config.toml
vocab_size = 8192
positions = "rope"
qk_norm = true
attn_scale = 0.125
bias = "none"
parallel_block = false
beta2 = 0.98
warmup_steps = 391
decay_shape = "linear"
batch_tokens = [32768, 65536, 131072]
train_tokens = 675800000
dataset = "wikipedia_en"
Each number is 50 + 12 x the weight over its row's rms, rounded and kept within 0 to 99. Layers, rows and columns count from 0. The size before them is the row's rms in percent of the matrix's.

# gate: layer 11 MLP gate, 832x320, rms 0.108, rows 647-660, columns 160-239
# up: layer 11 MLP up, 832x320, rms 0.11, rows 647-659, columns 160-239
# down: layer 11 MLP down (transposed), 832x320, rms 0.103, rows 647-659, columns 160-239
gate647 098:46 71 54 62 69 62 45 47 47 54 47 40 32 34 51 33 62 51 58 50 33 20 65 57 49 64 42 62 52 35 58 41 60 46 41 52 21 42 46 31 39 69 66 45 42 34 67 56 45 50 61 41 59 53 38 48 49 27 50 38 59 50 71 66 55 43 59 45 55 42 54 47 40 55 53 36 73 45 46 49
up647 097:57 59 31 83 54 70 49 46 53 52 61 41 33 62 57 60 51 44 64 50 51 73 87 57 52 60 46 30 44 53 65 75 51 33 53 56 53 63 40 34 51 55 17 56 70 47 28 37 59 61 38 63 45 54 79 42 63 67 47 64 59 56 60 45 48 56 50 56 31 50 53 36 37 43 57 65 39 57 52 67
down647 098:43 24 48 51 46 52 38 23 45 53 56 38 31 18 50 37 54 36 51 75 57 38 35 50 64 48 46 42 42 41 67 59 62 55 49 31 57 41 48 48 49 50 57 70 35 75 50 53 38 39 61 52 59 55 39 33 47 43 76 55 56 50 38 26 57 58 14 32 57 32 51 41 55 42 48 66 41 67 45 47
gate648 096:55 55 44 78 63 59 43 64 46 44 48 24 62 44 40 53 39 45 75 54 56 44 66 72 38 48 32 48 38 32 98 46 34 43 60 62 46 66 62 39 58 43 73 53 39 63 44 48 50 46 38 52 35 35 47 47 55 69 48 46 40 39 71 48 49 62 55 44 50 40 46 57 43 49 48 31 50 56 35 52
up648 095:60 52 49 60 49 60 44 59 36 52 49 43 58 47 30 36 40 44 74 51 56 48 64 65 39 64 27 51 36 38 87 59 36 48 63 55 68 75 56 37 62 46 61 55 63 73 41 60 56 44 47 48 29 27 55 41 53 69 60 42 37 45 57 40 40 48 53 36 54 45 46 67 39 52 56 24 46 59 48 45
down648 101:52 65 50 36 71 52 56 38 43 38 48 67 43 55 62 57 40 37 46 47 46 51 51 41 45 45 58 35 39 35 39 49 54 59 39 49 54 39 32 59 46 43 57 53 43 41 43 51 62 42 69 35 51 50 55 59 41 34 43 52 47 55 38 58 53 66 41 48 50 59 47 57 56 44 39 58 53 69 61 50
gate649 101:54 64 60 74 80 42 51 38 66 39 38 31 47 42 72 50 71 52 33 37 50 46 65 36 72 51 48 40 67 67 51 48 55 61 46 35 62 48 67 36 49 63 72 68 54 54 51 48 38 62 62 69 57 49 57 69 48 58 37 52 63 45 61 54 65 55 55 37 42 57 62 48 62 57 25 60 57 63 54 57
up649 098:67 43 54 54 37 59 56 40 47 75 55 42 34 33 51 38 41 53 53 62 57 54 56 44 50 32 55 48 36 35 59 34 47 49 58 63 25 56 31 55 50 43 30 56 43 43 43 39 51 57 62 27 49 51 39 48 64 42 52 42 63 62 58 64 50 57 50 47 57 20 53 42 54 58 39 45 39 75 46 63
down649 099:52 53 56 49 55 35 72 41 37 53 49 54 62 63 55 54 53 58 50 36 53 32 49 49 38 27 60 50 48 53 76 57 50 60 56 50 73 49 40 64 65 46 41 47 59 72 52 58 46 43 49 61 28 34 59 43 44 42 64 68 38 60 62 50 70 73 63 38 36 55 38 77 46 39 70 44 61 42 41 47
gate650 104:58 58 53 64 59 36 45 45 57 28 44 47 65 27 56 42 55 50 63 45 54 46 63 53 64 34 59 44 45 74 48 74 28 74 59 65 45 43 30 31 33 42 38 41 64 32 31 46 60 44 40 52 53 25 47 43 59 35 39 59 44 52 61 62 55 48 38 45 64 47 57 57 50 32 49 34 45 48 58 39
up650 102:42 41 51 41 42 62 47 39 44 26 41 44 46 38 65 39 45 66 66 27 57 45 52 47 63 44 52 57 64 73 55 49 22 42 54 49 75 45 37 29 68 51 93 52 54 31 35 64 56 44 61 40 40 38 36 55 71 71 52 55 39 47 35 64 49 43 68 55 50 53 67 37 65 57 59 55 43 48 45 61
down650 107:56 52 36 43 42 42 49 74 49 76 53 50 52 55 31 58 61 59 32 52 56 46 14 33 47 66 36 35 65 40 63 38 79 30 45 48 26 55 56 58 71 51 42 45 50 58 47 52 42 58 51 59 59 53 64 51 48 48 63 33 64 49 56 44 58 47 44 44 60 65 56 53 42 70 30 55 51 48 54 60
gate651 097:51 60 43 67 48 66 35 30 41 48 45 51 50 42 60 28 52 47 61 44 50 30 39 49 38 58 43 40 52 45 36 58 63 66 53 46 53 30 60 62 24 61 33 62 48 48 71 61 42 45 59 45 40 65 38 53 34 71 34 47 29 70 38 36 78 47 52 24 58 75 55 62 55 33 49 57 55 47 57 43
up651 096:36 47 69 49 62 51 51 35 35 34 54 54 54 50 51 53 53 42 71 47 48 52 43 58 50 31 42 33 36 54 69 62 47 48 47 49 70 60 55 33 58 51 60 56 58 36 33 62 68 69 46 46 21 43 36 61 36 58 59 56 45 58 65 45 54 43 42 53 61 74 51 55 61 46 46 75 38 75 48 50
down651 097:37 51 47 53 50 51 60 70 74 38 63 51 55 46 53 58 68 62 32 47 71 51 58 34 58 58 34 55 40 31 44 25 52 52 33 40 34 49 43 59 65 66 30 54 58 70 56 48 46 47 55 59 54 58 47 49 35 31 46 34 35 65 52 59 49 78 68 45 67 63 51 54 45 40 49 37 63 48 46 36
gate652 098:33 52 72 46 44 37 48 46 36 30 34 46 49 71 54 77 53 56 39 43 66 51 42 33 43 55 63 61 68 72 55 59 38 50 21 62 51 47 49 32 68 52 42 36 75 47 48 51 62 78 49 44 36 62 58 33 52 59 57 45 45 60 74 48 52 45 39 50 61 72 39 40 40 43 61 47 42 69 58 50
up652 094:37 38 45 46 42 40 40 38 38 43 33 43 51 48 47 58 55 41 54 48 30 44 51 64 48 72 44 36 44 40 34 49 30 39 58 34 40 38 44 68 62 49 62 32 46 56 42 18 33 50 53 63 70 75 65 45 41 45 40 64 33 57 60 59 75 59 51 55 56 51 34 66 68 48 39 31 52 57 61 54
down652 098:61 34 51 52 37 58 38 46 58 45 64 47 57 49 56 26 55 49 34 41 57 42 54 53 28 63 70 51 25 56 60 53 59 59 55 49 44 53 61 51 49 44 43 70 61 43 62 45 39 63 33 36 37 45 32 30 50 47 36 33 64 51 49 44 23 42 72 61 46 29 48 56 47 60 57 38 53 47 35 54
gate653 100:54 44 26 53 46 67 59 46 51 47 44 43 49 46 54 41 50 29 47 40 52 42 59 25 63 58 44 64 56 41 35 48 54 64 38 37 43 51 43 39 50 70 46 47 43 65 64 57 73 36 50 61 43 37 35 30 56 49 59 25 57 59 48 36 53 54 67 50 39 60 28 51 61 31 54 71 61 48 55 45
up653 101:53 30 35 57 63 44 41 73 74 60 49 79 55 48 61 54 52 52 25 44 43 50 57 80 28 48 45 51 31 65 49 46 48 78 42 59 41 24 43 53 47 32 72 90 49 64 56 48 49 55 58 58 51 42 63 31 64 47 44 47 53 44 28 48 66 43 59 48 51 44 61 39 40 59 60 53 57 68 41 33
down653 103:60 50 54 61 62 56 35 44 55 38 46 61 54 41 58 50 52 34 45 68 48 67 64 46 60 55 49 31 51 71 65 43 38 46 68 28 53 55 63 35 50 50 65 34 36 55 39 51 38 47 47 29 46 59 47 58 62 56 62 27 47 46 58 41 48 58 49 27 39 34 41 46 65 47 53 47 56 59 83 75
gate654 104:57 46 70 73 37 57 53 43 50 50 32 51 36 52 42 31 53 69 61 45 39 63 75 43 33 48 56 42 32 31 49 36 52 56 55 48 44 57 56 48 57 57 50 60 60 49 63 54 62 38 50 47 82 41 31 50 52 67 42 38 50 40 66 50 31 49 56 41 69 47 54 43 54 56 43 46 53 40 47 51
up654 104:53 51 48 31 47 49 35 46 61 43 55 48 42 60 37 09 55 65 32 54 47 66 52 63 57 55 60 58 42 59 67 49 45 43 60 44 48 34 69 57 45 49 66 58 53 56 77 53 71 53 39 59 58 46 41 60 47 42 50 41 73 25 49 55 46 54 45 21 55 48 42 56 38 25 58 35 36 65 58 57
down654 104:55 47 23 60 45 45 68 61 41 66 50 80 62 70 52 66 30 67 46 51 68 35 46 62 58 63 59 38 46 57 50 68 52 61 21 39 61 50 61 38 38 57 34 47 50 60 64 58 47 53 71 62 37 32 41 58 65 55 57 54 56 46 44 39 36 55 33 52 34 48 31 58 54 44 66 42 60 54 41 49
gate655 099:41 50 40 48 44 58 61 30 50 47 28 24 62 53 58 50 41 51 55 38 43 57 50 47 61 63 36 58 37 45 37 45 49 52 44 51 64 44 75 47 38 70 28 54 32 59 67 39 52 31 39 55 60 47 47 45 48 48 64 80 52 54 47 52 48 50 30 19 69 45 35 59 49 47 60 45 69 64 67 28
up655 103:60 45 42 55 64 58 67 73 45 33 44 69 65 63 77 65 62 39 20 69 47 37 48 26 39 56 55 47 48 58 43 44 49 72 42 40 33 53 56 64 42 47 35 57 35 56 82 32 44 61 59 65 50 43 59 38 44 48 39 57 51 58 45 43 62 44 70 32 38 70 48 58 53 60 64 51 52 55 46 52
down655 102:57 51 22 55 60 35 32 42 54 47 56 46 44 64 65 31 71 58 39 44 50 54 58 63 48 47 43 39 42 32 47 47 39 54 59 46 68 42 57 67 45 21 76 39 59 65 35 67 55 61 51 46 42 62 52 60 57 29 48 40 30 41 49 40 39 54 65 58 49 48 31 53 48 67 37 62 46 52 66 66
gate656 096:46 62 44 46 60 39 41 66 39 34 47 42 34 43 61 65 63 75 62 58 75 36 44 51 22 66 47 44 37 62 63 44 40 66 51 41 64 50 59 38 30 42 54 73 30 44 72 04 39 40 65 51 57 29 42 50 53 54 47 67 50 58 68 56 70 54 48 52 30 67 47 34 48 48 38 59 40 54 44 58
up656 096:64 41 72 71 32 45 69 60 65 70 51 60 51 51 50 22 62 52 63 40 60 53 54 52 36 67 48 36 50 47 29 36 29 54 79 71 26 55 56 48 63 45 60 58 39 55 44 36 73 58 43 44 74 56 52 47 57 37 45 40 71 51 66 52 56 44 57 55 38 25 71 56 53 55 74 69 55 43 54 54
down656 094:38 62 42 39 71 21 43 61 43 16 17 55 57 52 55 57 43 56 54 60 49 44 63 47 44 27 47 66 49 53 47 58 49 43 48 32 58 48 44 56 40 42 55 55 50 41 58 67 56 45 62 35 43 25 40 43 53 67 40 52 56 36 63 49 68 50 45 61 43 51 39 47 53 45 28 48 27 49 80 67
gate657 099:34 71 42 45 54 62 47 58 44 53 36 37 51 53 60 45 36 37 49 49 46 44 72 58 52 54 54 56 49 54 35 58 61 48 73 65 34 44 43 55 43 35 45 24 37 41 55 34 41 53 52 43 56 77 47 30 26 31 57 56 42 42 30 51 52 39 36 17 49 52 38 68 37 62 44 30 48 64 51 58
up657 099:61 37 40 61 45 47 33 31 64 22 57 62 44 54 57 43 62 41 32 64 50 46 36 29 56 61 34 36 25 42 59 54 40 39 32 43 74 43 48 44 53 65 32 60 42 54 35 63 48 54 39 47 43 31 38 61 63 63 38 35 61 40 45 29 36 59 56 75 50 46 57 51 57 45 66 59 57 38 16 42
down657 101:16 59 59 54 55 66 48 51 42 56 42 80 42 60 54 33 37 14 47 35 48 40 42 59 36 61 38 40 51 48 42 49 63 49 55 34 53 52 65 60 31 37 36 50 32 80 66 57 58 42 54 48 56 70 64 63 47 62 54 75 53 57 43 58 44 62 35 30 30 83 41 44 42 43 63 46 61 44 45 55
gate658 099:40 53 51 67 36 45 39 31 44 57 38 32 56 59 27 57 50 69 65 71 60 52 57 44 43 29 45 68 53 44 41 68 44 42 46 47 29 51 46 32 62 66 41 40 60 31 51 65 39 42 64 37 25 39 28 50 36 65 70 61 47 36 41 70 63 41 51 51 65 62 46 66 58 51 44 64 53 56 37 53
up658 097:55 45 26 55 49 66 51 43 48 35 49 58 54 45 42 58 37 46 48 45 54 58 50 51 47 46 42 51 47 56 50 55 46 61 46 60 69 49 40 48 35 38 55 43 44 53 55 44 38 36 51 52 36 34 64 56 34 39 38 68 57 39 59 54 53 42 67 49 58 39 51 43 58 35 51 42 61 54 55 66
down658 095:49 33 69 40 28 74 46 64 54 59 70 61 49 53 43 54 33 49 62 51 53 47 41 37 47 64 45 57 31 46 39 67 52 45 34 54 35 30 70 56 54 77 50 52 56 43 42 67 48 67 35 63 52 33 58 49 35 63 61 40 58 64 42 38 34 49 60 57 40 53 61 60 67 52 49 42 55 55 40 74
gate659 103:47 57 53 62 48 56 49 30 43 42 30 57 44 46 30 36 66 55 72 31 43 54 35 50 47 49 32 38 56 35 56 55 32 38 35 48 58 37 59 56 76 52 52 55 65 60 56 41 51 78 58 40 60 50 23 53 41 36 66 35 48 27 33 55 48 42 52 22 56 55 50 37 37 55 51 43 48 69 49 29
up659 112:54 55 33 53 37 57 47 48 53 52 38 53 67 32 52 55 45 42 46 41 51 45 39 47 44 35 50 34 47 42 70 40 29 47 46 70 62 30 55 68 52 69 52 45 51 51 58 37 47 74 73 47 67 57 27 74 54 52 54 37 49 42 38 66 47 49 43 66 55 49 41 45 41 61 52 43 54 46 60 51
down659 123:54 45 59 42 48 33 59 46 75 33 70 46 47 46 43 46 54 41 47 53 43 60 58 54 71 56 53 60 52 63 59 45 49 62 52 31 55 54 24 34 44 46 42 62 64 45 52 50 40 18 52 39 42 46 77 52 65 51 48 64 50 66 79 39 55 48 50 33 61 75 57 40 59 37 40 55 56 28 51 56
gate660 103:45 44 42 42 33 68 49 56 55 57 52 57 47 44 46 72 45 61 33 46 42 48 43 34 60 45 61 69 23 51 60 49 65 39 45 63 34 54 38 44 63 52 38 42 50 50 48 46 55 52 49 41 57 39 55 60 68 69 70 46 57 59 49 58 54 42 64 46 59 43 24 41 56 55 33 51 65 51 54 52